Part of a small language model's weights.
Size: 19 layers, width 128, MLP 512 quick GELU, 4.02M parameters.
Architecture: LayerNorm before each block, tied embeddings, attention and MLP in parallel.
Each number is 128 + 32 x the weight over its row's rms, rounded and kept within 0 to 255. Layers, rows and columns count from 0. Numbers have three digits each. The size before them is the row's rms in percent of the matrix's.

# layer 16 MLP up, 512x128, rms 0.0805, rows 252-358, columns 0-63
110:173143176087168117124177110144126161162145141152189149188177091141177120107125083165153149158098092189144173147128156086111104118139158122082102171116101115140119113185208111131093128096158103
091:112128115125152146136044118133068186074111142081155116135169133147098023150167136170144118076089171148124123131143115127097156103127110128078133158155154043115091107124122112098123169131192132
103:156107141114143180093157133151131209125133148133114145178179129156087191134111129226093148153092174171077082188161098077101151134074153168124120147159110163167130107096150136089106155065092102
094:120162131131173119107102125161157094099117160171125094125125112150091119111122134103135085087109111140072131154208142073094150157168072090086158215094107145123099180139140085141097148154091097
095:120095164110108151127135164103125129079164128169169123122089145099098166172190097128150074159140145138131161136122151135126100136144136025113147131115113124201146122093178146135155116104155182
102:131161100121131152083117110138073154137148178110109148103100137112139066153153111144059124092118128197162147125091127105192076105123129112134098144108117103147175113150083145138172169088081127
106:124166109127126132125157165095156133119113153134128125109162092094175162155156156138154106150145155132109112075209107153120111057127121079105123088113091100116204118107150133151135159227106128
091:117147169174218115124092140104116129073123190146131184160145156120141136159152166084097101171111151145170085157168098108155154148135096126124142097112108138161121063099164200140106182140154154
099:072118116142123143137140124096166175085120180148128156142161130156140131127126141109121114151162074161144161169133172121180120150166156148185146237099150175178146165105137116164140081160101144
094:167131094103157111114104078121098169183129126160148117151166133151078143130200153136138129149101179132135162180043138141101179148127184100092135096096117124117125099104164144113137124158159073
095:132117164133129130071121104093086096100135135106116111168127075071057121139148130150120073142138173182149076089164107107109070151138133146116135081148104128153115112159139140127134150148112117
107:140131133148106121142075143136176124137158128122131146101092121189180093117145142089153149126126152103138096144189120116142171208165136096130104130087138115142217138076081158146093164104177160
100:129114114072169134142174125087134149142096151149175121080121091089149105157121159187105117154119092119133154116090066175123103185115162121099120070126155104138104104065080134129158176067070135
099:108142084078130081152173119123168167098135174145128103113102103133074140170120087101158104144092096077148129148178150076105090109119113137114178122058133167159182155158083111117154113137073151
101:057095163155206128097147086140132120114089160129165163069138079137081130147055183125175121160198117097139162063162139157053121153122173115117113044083143128155104138130130096121106140109123122
104:142140165116154102086147183176157148136119139111135109203123157135034089150105167146085135113139117146076082113062160064125143147110146122163131106166112168145141075102146071141096158155089115
105:156140088143153088152188116082107130134134130193144127144131102178147081110129096168127127105153125087118129126100070098119197184199140140109152112152128110200106169105099106176165127152125099
095:168140167124176155082156124130114132160128155107112087135138119090129115160154148095187122114112139138091050093105108102161103140133155146151077164145112115133206130085139113106110109113138104
098:125130122177100129114108171154149116100154135143137116105102148141155058078131103167122100161130106103142080110167135157127109153132156121141086103170139152077095118076131056141167212128207095
098:082101052138148141132130121137097168201143155088124132175088102137130128128145142124107096115171082097096177085136229135136140139155183126145124095140147198128119145113150140112089152061102141
103:174126148117163149141090101146133121121044142138126174154155140102136121105166118132071089065108155117126047150110133139134087061112127072171108136092135135201158116115145106078135161149133138
100:152141106145192105181117095115102147128093150136149153074149069088141109178127157141077139121036125144151099158134089158156188123133134104155131119187134113135160157160152155168183160105118090
099:168085138133153114114160165092116168117206217132119124182121071132132117162163112125158130168118120153139091129152121124107182127099113131092127151144142173169089156150190189103112140125105143
098:179088147214179138126122153133134139090139136136163122109182089105156165168189094114120188170123098094116117080118129167154160116172130119117167141154124091050136143091095106150161108138118094
094:196122117131151106094186106153187127134100110129109059160148063090140127171171162136138118153117146114119079141152176130144187158078167081121121141168174096139114158147145055085129146159123115
101:097170095144119124128145141107117123136080152075157139119100140128100167116164179108074122107045145115104052115155098161145138143163074172141120064142135143124110154148117161126067153164105170
099:114115161097073079109146138185186149115121123097157127113130136100117117087186197162163127123127133098102114116200139145155156140100133175082130061187155209160136115123145127093094125173095136
097:153137150119148173092143133158095188106147164151139151162148093046131094132206072170059161131160139156100180076114138135121095138127050145114144097080081129100131050127121117113116138145087155
107:164134085146170086122100133158085105122144111130219132077127175129145107114148041166121147121112055091140106151111122151108113115132190123155101064124101175117136172123109116039135117181088168
100:115110171168151078193119126117083135149121108196128133079124079157130147204142146097078178168128127164194121146114120128066151195103102194165178131123110081163154123157103115131130077101115187
093:165171107165111150143068110132110157118097114105088149132111145107055114143096099112075143148132121106145134123046163081148069114117102113152114137112166099153093114051095137115141171191112177
100:187147164105180163088077179144149218138134106133142151081100090148144099141140174192172171150164140134127121106091083115181131134150106124214153136128160128135184160137115153119145186129119124
107:115141178091202147137157157153145145193127093147197173139153111106115143131210104116086159192071124155112137142142158144165133134159098090162116128160132154121192134146152070115160168112113168
106:141208063136186137112112173197092164117126121091217144140191156157155125130160082157123111133139078151170118181168132147076104104176156117127119105131101160123157133111110150090131112187120139
104:115080091132152104173039137148102108139138159194060144095108128103131033165154081121130149069144108193128135106117086093122113148136178096127126075111121141171124183130126062145116156163106162
100:165085092066180138123127092147158166185091129127114140132125115102180113139093134096140101063126088127166147051105070138144126174177126115166198152131153132168148139137090121166167141188128146
104:166132162170155094172140102159144121090144100113099141208184137125194165146134136116189122118162109150150167128081153139154162142159067091155160122161160156180124164116128154094112132091151212
095:128098158127114120166098186112056106111069173143148170104102106195120148120150031112163104165089147092102130146040086097172108117108159126163090156105144160109109125134150096112059098149152087
099:192136105119126159128070144119149185095133178093131132147110146162072167135172194123104138101139129108188086157091158149092091099115173108139148113138099103161190112084056104115160122127090212
101:200118114104126094151084098119107152086073114191111117101087136114116126117112194147142101161063127093111086179172115127086144086154135164096141098051152101113104077104138148136064111129135069
099:108054139061124117132068120126165121088140089164129109090130088105079120121073099143109142140138141162106114089121090069038082173089144165099166118117121113139127083123172132098129115163115107
105:154108117105148098140147092119166136127077166156142120116113135103126115136138135150128104158092132091149134098146116148084202151116119088138082111104090173106144107151099115157168161108197087
104:141150146089127103126159111122136156183157086151141117141125076194099137076192161173156148095120133109187059107136143100120065099113180120126183151049124119163146115090140149184105130152138127
093:154068150108164176115118074154155150073171092130126105132114094101098163169058116073144117115092094116108146106202097092154150163123143144140123087092147149133128115107124146173141150138157138
101:198157145191178137109154169138125151185073167096214156133088156169225162104119173157180167129138121125121115150131121117098134151140099072126102093136113160168148102119117077123114122163166159
083:102152154122122123162090110147119164147090132142129198064176151132094176099166179105142089126081106117144160074124129150095086122151041163070093100058097143135135125080164137162101056174080088
102:142172144060158168091166122114166120162136065110105117139167137123079095111175122127125136110166155105114111068153194096095152123179139093167108124124118141145108125073129135062154132124183171
100:155078146115120124124043079134092124143140171126093149102097103146123175105113161129120087123106120118111135122133156087139112117100078142153151151078184112111148147116083131100078153089102146
099:027149111137131060120170127159175135161113151157143116090168111151104151155151097186161113140103114122099100122127134153126178086106111116168184105097090118148092129154163126153137095097107152
102:133081138118115112155144122091075117110170030136159106131120135174094123208156123134137138142189162176165147111150159092137127120171115104100088163096136155103125165103139111116088122130100086
102:085097047058125176118138144118136163168124206183125150106117116150084154147111139151139132075160123109134083134085100129100124150134119154141155123091104149180151110074132175126121149152150085
103:088138108114114121132130088072123109182138157145136098130148052144174146106132131066087111149075079121114137148108166140148085121097110132054123139137141125136121058178113097051118100108101104
102:127142125131234079128119137153163168107098129136179172122109155141116139099128167164180164162117111100168113149113141171198113133122135068148158121138129130137147141099180179103148198164124126
098:164149107100076093103101124200137120173136120153100142137103091103140086086143091082126110134080061131101152100120130098117140099176154125103127125069106097096181130057104108089081153152103076
101:147086088060155116080133093145157164158092108092095114187096174114115145135123168186094193142110130147124137106157200155146094083137157089174160130139085121132127139143100085101092144085090106
104:174102205066143143116116066150114166156140087101129141162155167073125138146110096118122143115155135143181191110127081106136093148076107108157065163123141116141101142095162075097174147157112136
094:104121110134193134111084166095143137132116093179120166109092042180130176158082161149064123156110112097139133108089164065143104124109138100082147079176128135143128103155061107104096097123118102
107:104097117084096140130170174124109161136114099138162180150144161113189142118094145095167138160117175177106141133157156185124170177113072144152171226150140129148150088127117160120180160120098145
102:095137118100144065113153089180133156124105189140129100089142164182146148186157091112166120129148131143110096077157106209073157097152065120144137125118163119132141110170113137116189173173154139
094:116145162131187097068173151177123169117161131094141164104154097137131129091128114118169078107140109116089092171076130102141159115092138070195096101129166077160133085155116154146092175121096137
105:101105107144100149070121110106120142093055111112125127157084175120160173138149155084146080172103165060195094151072150205097101205113139096102121177084115125098133107114128143143150215107117161
106:160099157192171183093095187053118171138156116110096140143154078134141156116157112035124111132182136132174144101094116161088138165142164116116169100107148088102154155151147193140178165140124168
100:140134156156127135122166135151130151123145128160105127136109136115161138152122154072147114095111132116088085174063144094123154086125114137171172082106123138064173149130172128170123125161162138
103:174137128134118096128112108118183180129147125169104165090121171113120127111140085084144126144106125129216076158114143173195187126143094172098141171099128146151118126149079166132055139139159141
099:182110117125148115128177064085143098106092191125130112117151147159121111096144141157113102175122062198158156085176172134089074096162170119092092152118123109103060118085131110103119135126128074
095:095161176153128182131143172162105180119127097092115157157135127097183153150124171136091205215148159108076062127129144148084137138102104146122114174181144159139098074132101130151172125158161092
092:090097111149088110111089105144191115143145175131177138147105090094169067092149154131123137162104140093159107155170115110146134103077090092146058161178156120160105171179125126112129173102120115
103:177113171153116115078098136150106069097197146101165129144176115092178154085141161124069153170117119145092139149125131173131193106129049074107083145089141122160130101106156147114175162157187132
099:161127165103158096141144141093106102098118137097177127113158097153068137131156155099164140185116120121111123158107141099173140171122115113175070125098115146147161107066138122093147125138177162
097:116122086069169109179143119075158177167094093100121165140170172141106080152147135131176132151153175150058132178133150154093105138133107129123171137126200163145096151123125091128154081094125062
101:116059096072172107107101170103192154158146178147137100087119199130141111147139156147125115138087149155072185128137039143102139121110110170079118081081124135104149110108165089159124174122137168
095:135130071038162139128090056101152117137138105173175191118151132129129107117076132101132160124103149127127094139142110083167088104185085104162079113184089119068066141135149163115132147081118166
101:133122181150089108102161154116142137125103179163111142118138083129118198110131123163107096080127080152154103066109155103148135085171114129108117145113100106146182106112123126088112189159137140
102:093110079090159108106148112080174148108135086115193150121148111141102083121077160117131108097113067111111154126103102115155106058073069096094143148127188201116077156107111079136136124182121113
101:150135105127129117140167113092140121143165102080124112139142097114204188132124182163134189149151133180116186103146132131107127160142128120124082133109160084088093145127154138146106138173162157
099:121115126071194082126137120126149141123120120127150113144104091131099134120130153106119073162110106130160077148099143091101172125217134061187118074149109069081127110127171148158204116094072179
090:125117128127153174139215139144069164104135125069135124119124111112119133123111153108123089118157174127158120079104128140182115119142087220137153111060112127145133162095199142205131200192163117
103:114121154148166111134133130074158089140097100163127121097210183148134117117196139124111168104108115137133104084208069128117150110151126124163051132120205128171103092103125078114157100174141125
103:126173171136169118146116172135115134104109101097160138171141141082166074112148089063087147177158126099111117086176153175127147117109156047121179100145071159115125135146171124073126151106074125
094:128109158080144114051140094112124108140101146116109227129144089130188116115116095145190085087119126108154144108161108095105137122170127156113127114097146176112123122122100125130089108097054152
108:145111141097175093129079118130081104107136146182127174134086125105161068149094104092137076140072131136141132171151139122132107131161104133129181078050089199102125145090151128093111140103185109
113:048172092134135076104137082158141135065122121133162118113159186056146072121089136119105131111098100146095189111121166200139115037160106145129080075121145125167177105125131115128112161100160133
100:108108127104116123164162077078118146190139070151154188172142124097105180102111050190153118122179150155151134084130161126102175145123167174103138128092083135136166152115107131148108143165146122
094:213107139138162142081116087089106135096133170131221098184093145113139132135125170098072145136110076126156113133132111110112099119118106189124176157137104145117173106084061128184121110130087117
100:135125120156106150100130137052078114106072131202119102139138084145152108135145133126138166173110123101084121143136122185142157083147113134127129111166109127156156095113124114114061154102157194
101:168110129127124142113127175121176117182132168099147141085111120129126118122142102117188164196163119180056101189122173113159130068123135158049103136092154144157141133144104115110105117146123132
101:206087086161125163116116164101128151158118178110178154152140114151170143091117097176118136070138103175127124135126129098097087126187172151191123120126144105149148138102121097091133185104098180
097:087126112093092154140113141071136179120084137090151126194138133097037091112135146130065156149165093100092161109157126136050168127158096079206129129127153124089108110160102077108098143116119143
099:134158132091118169155127081100118113141124096106145148096120104081136136155123110156070122140135080101108141114200118140076181145145164126149115085051104106178141109122065144067123159134068188
097:174163153078122158125095050169127175144078071146119160202148058116141148130131123112138114139144139144142097091114180130100091120128171110109107144096148165141138115085172112149117095130190097
102:150070170161177130128164063100113148177149139117100120118142128122147136119127092107130155148135095120074137081051090156112153124126088113118055096136089140205092143102159181137126094080122148
097:137147122065123108147118037124109109102165156202121107160166134126092078107147127118165180097049106081081128132170184106126137130157126072131161094063117128165154155122124133170101126095108148
096:146111202098133089100132054162163121136094077112078129092126117103133147169163152128172081122116082107142151166158130108115141104180137135131063092095102164119115144108120149182107068075157175
100:131077082154104155121096079104151163069155070066055147138160128124136114179152109167160116126127092151163137157099119137119107146072168099096136128071086091108105136074173115128141114122115128
100:144109160159090138135141148104151158129123136161137113198159168113125128168169119060137149177133115150135150104083109192168116140136146151205128066182161146083091174155166133157156132151147152
100:106096102108130105190055115136169165083098162148097159074134074088103138148166112140179126144138127151176098142128140117110177176179079100175109136144148140155127134101141143103106148120230116
103:149106142091160159153093162169125137164181141080125112191147130141136155193150129169119090074144161105130115128112076122191208143113123092121150106106140184135110126137197105176060163118091131
096:150120126152126180074100207149135151150109177150214124131161123103166185218110146158133132130111152095146133098132190162132150112134159153126086184109091157151173148130075138126135163163158108
100:085119090144146125123137195117133182149101097149133135040129059106095119111091085168080151202187144120141102137124155169084130138105108130102177138119174132152152164142142107127112131190135102
101:105145200116115145081192149110146128113129128113116151111089135052178189094143113103153138141139088130154133140157098132094164069109165140092133101097206112140119163132171116128069104122106115
106:090171146115151060178203072094139126149143094130124084105081151127120127119129109144152078166101083140135084154104162109032089125126133094111166116102103154176128094088119131123111155160183111
107:138121162133167154116160109090166129146138166145077125164135126122095221154182143080208145126139112113147134148163084142177183194147140177181168097125131158181118143156153095093194142114156127
095:097175101112128144091144142097212127123094124190182141095178120130180133142076136148105118104108087095172104063139096169150192099196152122129141095158106088155192147070107134151156134165172190
092:139120142147124112107113153137152130115085116101118099143175033170148104151034087155125087163112126050092103080099155092073093128093095122133088123100099144131105099096060114158138147162132116
094:144153123154177134190112149080101124095132056140100194135114106149125098091162078153098136083130136161138158106109182065151138122185134101065129126106060179070170117139105162114145140106153159
109:173122136146156080141159109198211112135132107134079169081157146122106160147155145163197124116185098145140103147072166128134082142133197121166141111102167103151118155127150139190155172101125133
103:136133125135168148114174102112074073152094099101105083080159123088091151115121124155081167130127161107161158145127156168067057085183130173123154095139148128124126142061129108107172181136135208
# layer 16 MLP down (transposed), 512x128, rms 0.0803, rows 252-358, columns 0-63
095:096095087116075141100095121172117124054099124097100096095156120064205145096147162105139083202160146167140121133179111116123140150097164064145103137150158057161125126088125120161178178152134141
089:149106160076138087068116090074184120126108103151107111177108116183113117138120130075095122196140127119164133148110134135159148099094149141165139103106158183133174102112153146195125112122083156
099:125116101113068145149115135099140111134164142094100140044120104066167126097146130116112146115154119092182123103131198092152200081150165113182120094071136110149171150181171080092114165078112173
086:141100123103156068093100145209065149151138175144184122153112140180150073174116133118116138122125105128162114069139054154204111149117141220185143157124129171116117145126095114104150168098106155
103:132162138133108167100155130179154150099138182158130156159178198101114158136137174096136137137037069195099094128121085096115092120113112149077176126151099107194137148082087117091163115178140111
102:146136180118094078109134111129101106142102167098167208141134119084093162164104089178171174138118136108081125165144105102103203134090175106080176145116161150138109136076177132121106115094135130
105:140075099152134137166115118079092101162105107126136142086133096097096121163135153112069112174142135074092074125057092125118144141148132087135100123135144166137139148064152137139127135095131090
089:097078098115147165132133098151113104178081091167163034108068087113136106116135117139151122120061105084128117153128168077107178153119187123156098116124091164114106136131103103143082167082134145
098:175107166073096172099189108144121138135088112140118111105082223099158145148150140098131135144078119070112145133165101163154139172161158076115117127150158173143155120122112155121077127130192127
101:076161140120164103145093175104129097130174126106081039095131103088124096141070161126134110146095134171132178118129127124140134185176176137203142091173117143082147123121073194088134131144145131
106:118130111125125133118117130147075125132135120142121099146119133103170051147137150037085146105080155135086149124107150087097176128082076151118120165151104081103192126139156164116122129160051078
104:097101143154184135097106156170129193155187148124117138113076148051099170128148068117189136098120143130149083119129099129154140151093142130144127120089061101144170154102146174128168129132098149
107:160044182129112076134138091125167190124131128059153112070110135150095166072137104135156128191130124131131111093089171114081125135074112095146102109151110154105124093125163119169155135112115132
112:159084117204122120092183084103104183112123148135102078091120148093144130128125176097127090098138091140164153113057157121137149105130192191081072148147114135150156121142104168127096115137122161
105:110114113102146159124088175121115147168147137150088110106114145173166117168171149169113157056053108171068081135141141180178136131201057150079127151186116173122154148126174118109115174092113162
106:157186103123133182138176031098133099134139161133149095084150087129079095148147150113142140162125126125145156098096151096128155143160100095139123144197128114126154155135096150120096072117116110
108:068102144152129194147100171104144148125096127142173139088095108158094135103177139172095133172113167128113107082175126100139105111172141052061117111136128121076151142095158144087165098168111134
095:144118141127123121167096156096135144153088039161172078041156180194095142125203184098090142097139123152114154151153128174142190133077155110102133139141176144096167160112119104103141127123131084
103:079151096172134135122073085151100103098145102088143063152142108126151193135117142082109153173118170156103209109135116111188145130100108150117160098121160132151148140116134107166140083104118124
099:137091152083203090155160132162123133171134134118125142150159086138093120138100134097077133126180125200161095126179124143126129129164088159130112105136081111175107183146126141131118055245126081
088:180128171160200131167173176126103040150092118151157104153098156128145157138144165185116157147134073166130150090166092128122098125069065128196096097144091139113089119091130152115145141125096093
095:137128156171100091117153141130106086119140151087053116153082152158137165103156114148128167147216167057103133132141159115108161175092148111155133119051134113141117119066130090099134123110103135
103:127139069159118107157085095173121152144126140140177115098094118143158146048134081136134156083142131065103075168150139131155117107122160106066121128153119169103135148112208073142146130072225199
095:083171168127140126101102148148136111106124112119135108162115150162138116109153178163142092102109161141163138133086126128143155120096123121132125085147053191209082092133110154104065141100112139
092:131126135131182110152127114076102157196094110133108111072065105236097076168103155184111163148129092131139121131107126161195158127127090166103147148131158125167163087130119157150166068082111152
098:086146114158138168103169111177128138135082121143060129137116134121126146162147085098111044092152158161183122136156181113132118168043163147111084141147153152113089093083122122107113119192125110
102:102155102121102140228106132085172110082098126112053151153076127163135122153158112147142115113128149134121111134135099087114121178100150125065152174124091098145106126110068146158145107159116108
094:102086098154091144079168162139093154129135135159069133131058080071156172127132154112161132126115129133120190180179158098144135082102094125154163132095081108131145141153136180100129128122149148
107:083099231130142132117118089079158102065132131110085087132107075132110106145137146085112138120101178106078126103150169120160186112102050159113139161168141143110140124190158114135138158092140148
099:138126138192058121095131092172074123133170151163118125132111104097108104143148151086155124179136113129122137154150131121117143182106155209128171079172151174120078111100212111115118097142158102
103:147029113138153124196176106104143116105124140121109120092147149098145062145141116144069103132144116136146079155131115129133101148099154100133130152109060139075101075121145136119098177081091163
103:173172099067134089126099152141144130128144127124156171128130181179136140118081188144167112141094087118114100196097091154180106091079125079111154148123152127151121147124151120120071146118068128
106:069099114173149102186129069119131108103120142103186132118157146153166090154107103126125128144122091124102088144161062131125128106153082097119121075108153089126152166144083139129139177139159117
107:109105085111090101109092122180082081118142118149147145101116168167120112095131030160127133109122099120149113217147143171082150151135158064144178078112118129100121196158125131100133111168119154
092:137189102138171097138148107135117147158112110116102133164100132077110119117118172181088078048073125144130061149187091111125104084103203108156091173087135084166132121185124133141124127132070099
106:164173160184097140133151139149160151138126138160148105112148153118113152128164139053075083181104149139123055205101090141045078148125076164081146145166109126157126123080129168095140081178108108
098:167134171100172104073176076053132116103153128160162102135096178063156139129101119152090133128043105132173074100141165127123147147142129098124102124074130145148131148142123161169192115157154141
096:143124110146127166061144136094161065150083171113104114125112170108152102165114121146202139121160185108149183159147168158127115096118172213126131108144108100154146145109165113134129125104126164
105:118100113135083164144186130141171178122128165107144133072126093193199154166138066117111130090158104140138161146102119153099044157086148108142153152079112099167113103160156126069119120171138142
104:136127117089136093135163078192039040066149201173137155112117115107080137108099158122134116169136173161136136129078133137195124125187155115138109162118142070092149145177105113148132147113137131
107:155119076104132154140126108115137129090113164144136112137118173121180116100082138100121071083120147102093100140151067171128098172127133146129045106162192168112142152128150107164114135064088097
108:157070111155195140127118182171122130146150072151114130104154148117198127127190189152169104074160149186112179108118148089155143105150181150157139132082146091122126108107097123148107121105129160
104:087085127116147124101120077138165171100099167094133152110119107117119094187038189109111119164111131142083106102144102155133134183131166078072129077153114200067124126127184154117093135109058115
100:164105119136083089152160137145077146145101119111130083109141138135106103091155158168123116114139167100102118142150123186053131157146178083121128147169115142158125168163147131152073191142107161
085:105134188070143127151094136103111111079135194101097106140085128118129124174112146098128082152132155119141131092069127146161129090188162186082090135123139159103091212093138128113105135159091146
082:083178094105143148157177151147099095067133158164064196074082126140144093102075133156122153072187156153098101175123071127163165089152103132160076149112164103134130116112171170086133170109164141
106:157142138191063154120052135127140152169148125096132150116148118156159057066139142160105132154150125170076093164105138068039121090156182142159130127132131108115153158204128098090110165097081156
101:151142078132151158081148080117133140114145119103203088162147156151121084112164078125054084123143133101139142090131127163156092085116111121062127145126109142109173159092101106126112085112118059
097:132074124101204112136110096102081134109176102085104133139115100119126127145156108142140125121098154168182164122108167159105127205108161152103116161105187182142108118144127145117147173108124101
109:117120123136139127155150177136058137146119092161108168116120132134163149083127139107129156086101160133095171147112172133126113159095135161128169154130147126073135097142082181121169104123096176
123:127080132113143111123109114129176108077166191137123166138134181070144121124148045109108121170059144142121090120103121087140124164087175086099188113157114171118109095089128125112185176133079129
102:110145091172152126062172118146133085191089172104142102079092138105126112148074119105125091174132141145113084074191110123127097088130144110153146071161154061106096187133137135145140127151123157
092:167096191168149130086082155133138122087122069111129115188179132086106090123088189092143131117126175124097176088193169088155153170113147137097153113096085143111172146140089096130058084156153105
100:118150131103195162154085180077112118145148104119136166146097123134162145151186092152070173087091164107098205175139095114181141154097056209125119204159096094081168107164128140101156138113119174
103:175103156159200062155141180085137090122181113136152117149098119134123147083204072098157103106132089145103117120189099137116105089111103111142122081108079142195121109064156165159092149135208142
111:118142112107107074153118127144153093081167093173110115149128121163166147101142127122157105094167173085134118160160070181092129104172068150181142098126147122130089156191100123144165121136117130
093:184097152200183101108162075109088081146180181149159130156143111141154095114038085126093174125179125085122149219118095108178139085150131137070154165114107137108110127052155126172080177150132173
096:073131098080077125159107107119064116130171145142126191116181141103063119191151116107111109106157134152132074121136149149090151093146135118161093109131144148137190117197174183087136162182105094
100:099157140121102158110111193083115123139153171144156082116063126094115100127163081077100100082125184104096094173118137149105095178080098161121154138189088130135121116154159134169069067117084135
099:103120097108083161179139052077113083130151117159158121162124095150136078126133108096186166062089145114140145147114110118092110134142177220099099124131098146051091165134146073147181169142130122
118:188161147135079126130104071124166116132149127107180147184157135092152140082170128128136167128105153171164131144135164117132227138142146158135120138162164151131156080108135156099065143100100109
100:114177177093137111162122127103138066111105205124156100092192150108130104106139166174168155165147103162087149112169079059151083121165083109099128156147010136101124122135161118139170139140165147
095:115127098108112082137125110109124239116043162105143218157098141134098101125135137135160191122089147125114121136136143099133134105148163103138137095109096195104100142146153098225167093099140191
109:147110125160104106124144108164117178151090116183122095111087124133133155092100162193151104151188087156167141126141093096158131117126175173173125136047174197098133130159111164132162197094097159
111:080143127110132114187176095153154140109068180128136067144157150072091154157126131162148153090136123132199158153117160182120092059075178108148135053140151125106158114151148147129110105118143062
087:079074130128139116115113182072174161113138130165118130163116129137131134168152086118105141135134166193162162139144199100096132085194093098071178063140144060113111139143060106116136097099109182
093:107088111071153110105128128123086113083091112073132195077063088135149104133129109124075114074097100111155173146106156102146088131131152151134126186113153153102171124122108112159168120133114115
110:091150171130159148192168130151126098140119123071106096113140167093173158084074140138190174114132127192063133090138164120120105099139094142177072139147144176102122089168104223100135073140172108
099:133149142134141107192169177063127097127015151123155147112121162151171128107080138128159064120088148128065124139154125202077125123112086081115112082162165124200152154152167147120100092149157152
097:134121116103177131073157143193137152118101185189138082106094146114129141160089132163150121076123142161181112143116137089148099074114065080107104177188128062075175163172116093163132173098141145
107:097160107111103128088143149112145134138166141103175107074140094112139105127108116092129152065109190138147197163150131148141147180088171127114116086129097121167153193155163124137081138143112146
105:131170145144099148152106095112108207121198084125162153212099116131050158139167121118112044102172147141113133171097124157132143148089101148081115099121136158153173120153130107137067124083155102
106:130131054124123183111126099142125170123132131166118140216110095155034134176161149097075109139137135057156081094082148133096174140065091150175109142093060126132120124178146135108129107139069103
104:157150196155071129096120131168108111180113142137093129094116130080185138131154116212134142074094210141156133095137157133093223109128149147116107147110102077147127137136132151096069096085091133
108:168129145098087080147164134152107170074115213099116144182139114152137148168109123099120108121077157125147096110169136145117135072121124147134137153133175136164190137115209100139098102141083151
099:102140148090155140098112192092144133163129200169135109131122138118188135131200098158171099097127105120154175133139090123161149108154109090142140128122172079127129013112114150088112107125150077
096:156097123120080075147138168167070114109173125113147125150146101143158118171110129173111139070121098100182167091152152115111077125136091184105139148140171109158069140064077211158201119098134128
103:096199111090120106138093166104185093113129167161092175150126125128121114212107105107199096116168135158087181074129119099120133148133070163096115117147098142085157104133105138151090104093069108
095:145141118131250127105138102085116145136107120132163109159117178182149117145041168122098136132120177181105109084127094191176130063070137146095108159098120157171142093143141130127149152106128193
094:121126117175192122164097124147112095117178125111136043117103148102113100167145055090128097159124189134147157100105179174105121149123111061069106151100146123105055112151127173123135102129189138
108:103047179136121083097143142106155161091111130141084153115166104125148129097144119142156128090186148157136074135115165097132174200148158126140136113172080073128125126154137111153102089127109104
107:097134149094107091154121179155164092111130136122107100180191136082138092141137152131085145136127134111138123158169142064150126090188115135160094134159122087143103068117117097107115127128166200
104:133174121125043106157136170091107091068182124144146124127131136122159162104046123099137124098174113105130165078138100152156112106123104120197191088174137105108102155137124172114097121122078162
095:183102133165147091135141161204106145130140156132091148122126112151137155136182104128156142095169159108122126132165108230120103161135097099170131097149109132153125122143081129136138120130120134
112:096117069084077143127154138140070084126109069114136106113109116107160096154156144107153217119081184113181158179137158126125120103105176174118117126141118149146178147074130135082111098121122133
102:112107128136107180090099172137133081126079111086121115153108143127062185151048157104122172167165170133150120107135138143122109094107142128124174103131124092142129149182179114104128133149084129
102:076198170189139133097127128095101104134177151147141136089107096120121118067079120082168176110146100177104148133143137095098167069165108094120153131100165088153120151109165163132153127127108092
102:102070123137176113135126125096108114160140110069143156054100173096147140140101084095084149109138125123134104144132127161107121127058113153187135167149100170112100142089065124134088140102160163
103:138177112108079080105104112134143156148091124131068069126147139089107129117162143067121116099132150130094109132150090074193120150145087099119076142161117102143069081082083102145150176093116118
086:128162118111129111129077150134093188098138167081077129189139159119155129107098139055093139165165140104155110085136094141141085104120142170096122160191052124140107155136086147107155201150117160
104:097084120156094105064167122142077118088094080140121161167079130155099134150143182091126113082128121149143124158121123106107105166097096170158193187104088139137222155134106139156092101109105093
107:135183140084185093133118143134144201132107157141128203146092137160147093155103114134112164091164160087191134196180156116113118148163102125061161061077128098127132130161137136139119078106100104
099:073162113117126151106189132119139127164132123065130133097091090152085089121162063077112142039084148131122169129077146098170089074099112085100129140120091106145129147166157125189085136139184154
110:178104127106082108137162139131104160128146111156106200122101125166129128206134136111130140115111094125085188139197182147087140170153115138152105123102160134143124102170112122129097083192047124
096:119122144080090080114054170099086158092103118093131117086171126066143144172084114141077141087158132146088146149162172106165117124192143193135182125100109126096105161147155117156126082132173134
107:143119094126096095172146059093095137070112159141069167165137139145141130209112124186099113185160152137157168169114128128079117133169144089162105152149110100148079140163142061144124184123140160
098:087144124186157127057145134108142106145084155127119115062162095135095082114075116117134103144122108194145096061094146116061050142136133132129124147129112118123127139082081112127187114138110094
095:126121166123153132151109132097173175097100129167127166145118147170104090184090136113116133141084140094195099167139161107131175195156142129155143105158153121156126169159097147166122131124087124
102:123183156101158147093115177179100109164085116147108128148123130154204117109167081106170104116142132120167126096143113174142132171137114125126220136172142062115103114117182165139071114145121078
099:116022185188100127190091094124169104093155097143092133108149096157109081082166147105095120168199120113123148154119161121096116124120148104116124076144132141138093155120129110117161078106104131
112:190155141158077130139129096166149154127137109075072143122146086147108131159115091147153082059105109196099151158122169191110156179070165117097109109112136162129173064175110126120108125095150145
105:133163131135137140148115079177130117151152126146072115156103077161177139113102131090111148143131167124221169199140119203116079126117113172137114095120205115156155132129102146124165115115116137
099:155117133129136128092136103111079159169097146127120136187108119167102133104153130113077115073082099137088108180095094108139138140119180141165104157145089164120150114079093108174143103096100115
091:171173115140145160178176144134100162145153244141163054180092148173143144128116102085147160152122134160130157122187110112085138074148161170137172160155114158111070119075137099150128133165099142
094:093126189108141139084114140112134119084233202133141141149096132170122137184146097153150131173141133081155146158149128134173154027113181127106082141159161114115178125137174152145090167183143173
113:143179202089103138144194074118108187088163129154161120062155117130096145142119096132083130205142110156104165147097119165063117140117122146133128100138102110175140134105114110176130129120106103
112:111192147054136144118091103102116104143119102123105143128189181146096095131098197094153123067107108120087130130169156073103119179146119135126141154132117144114105194125130168150150101100176118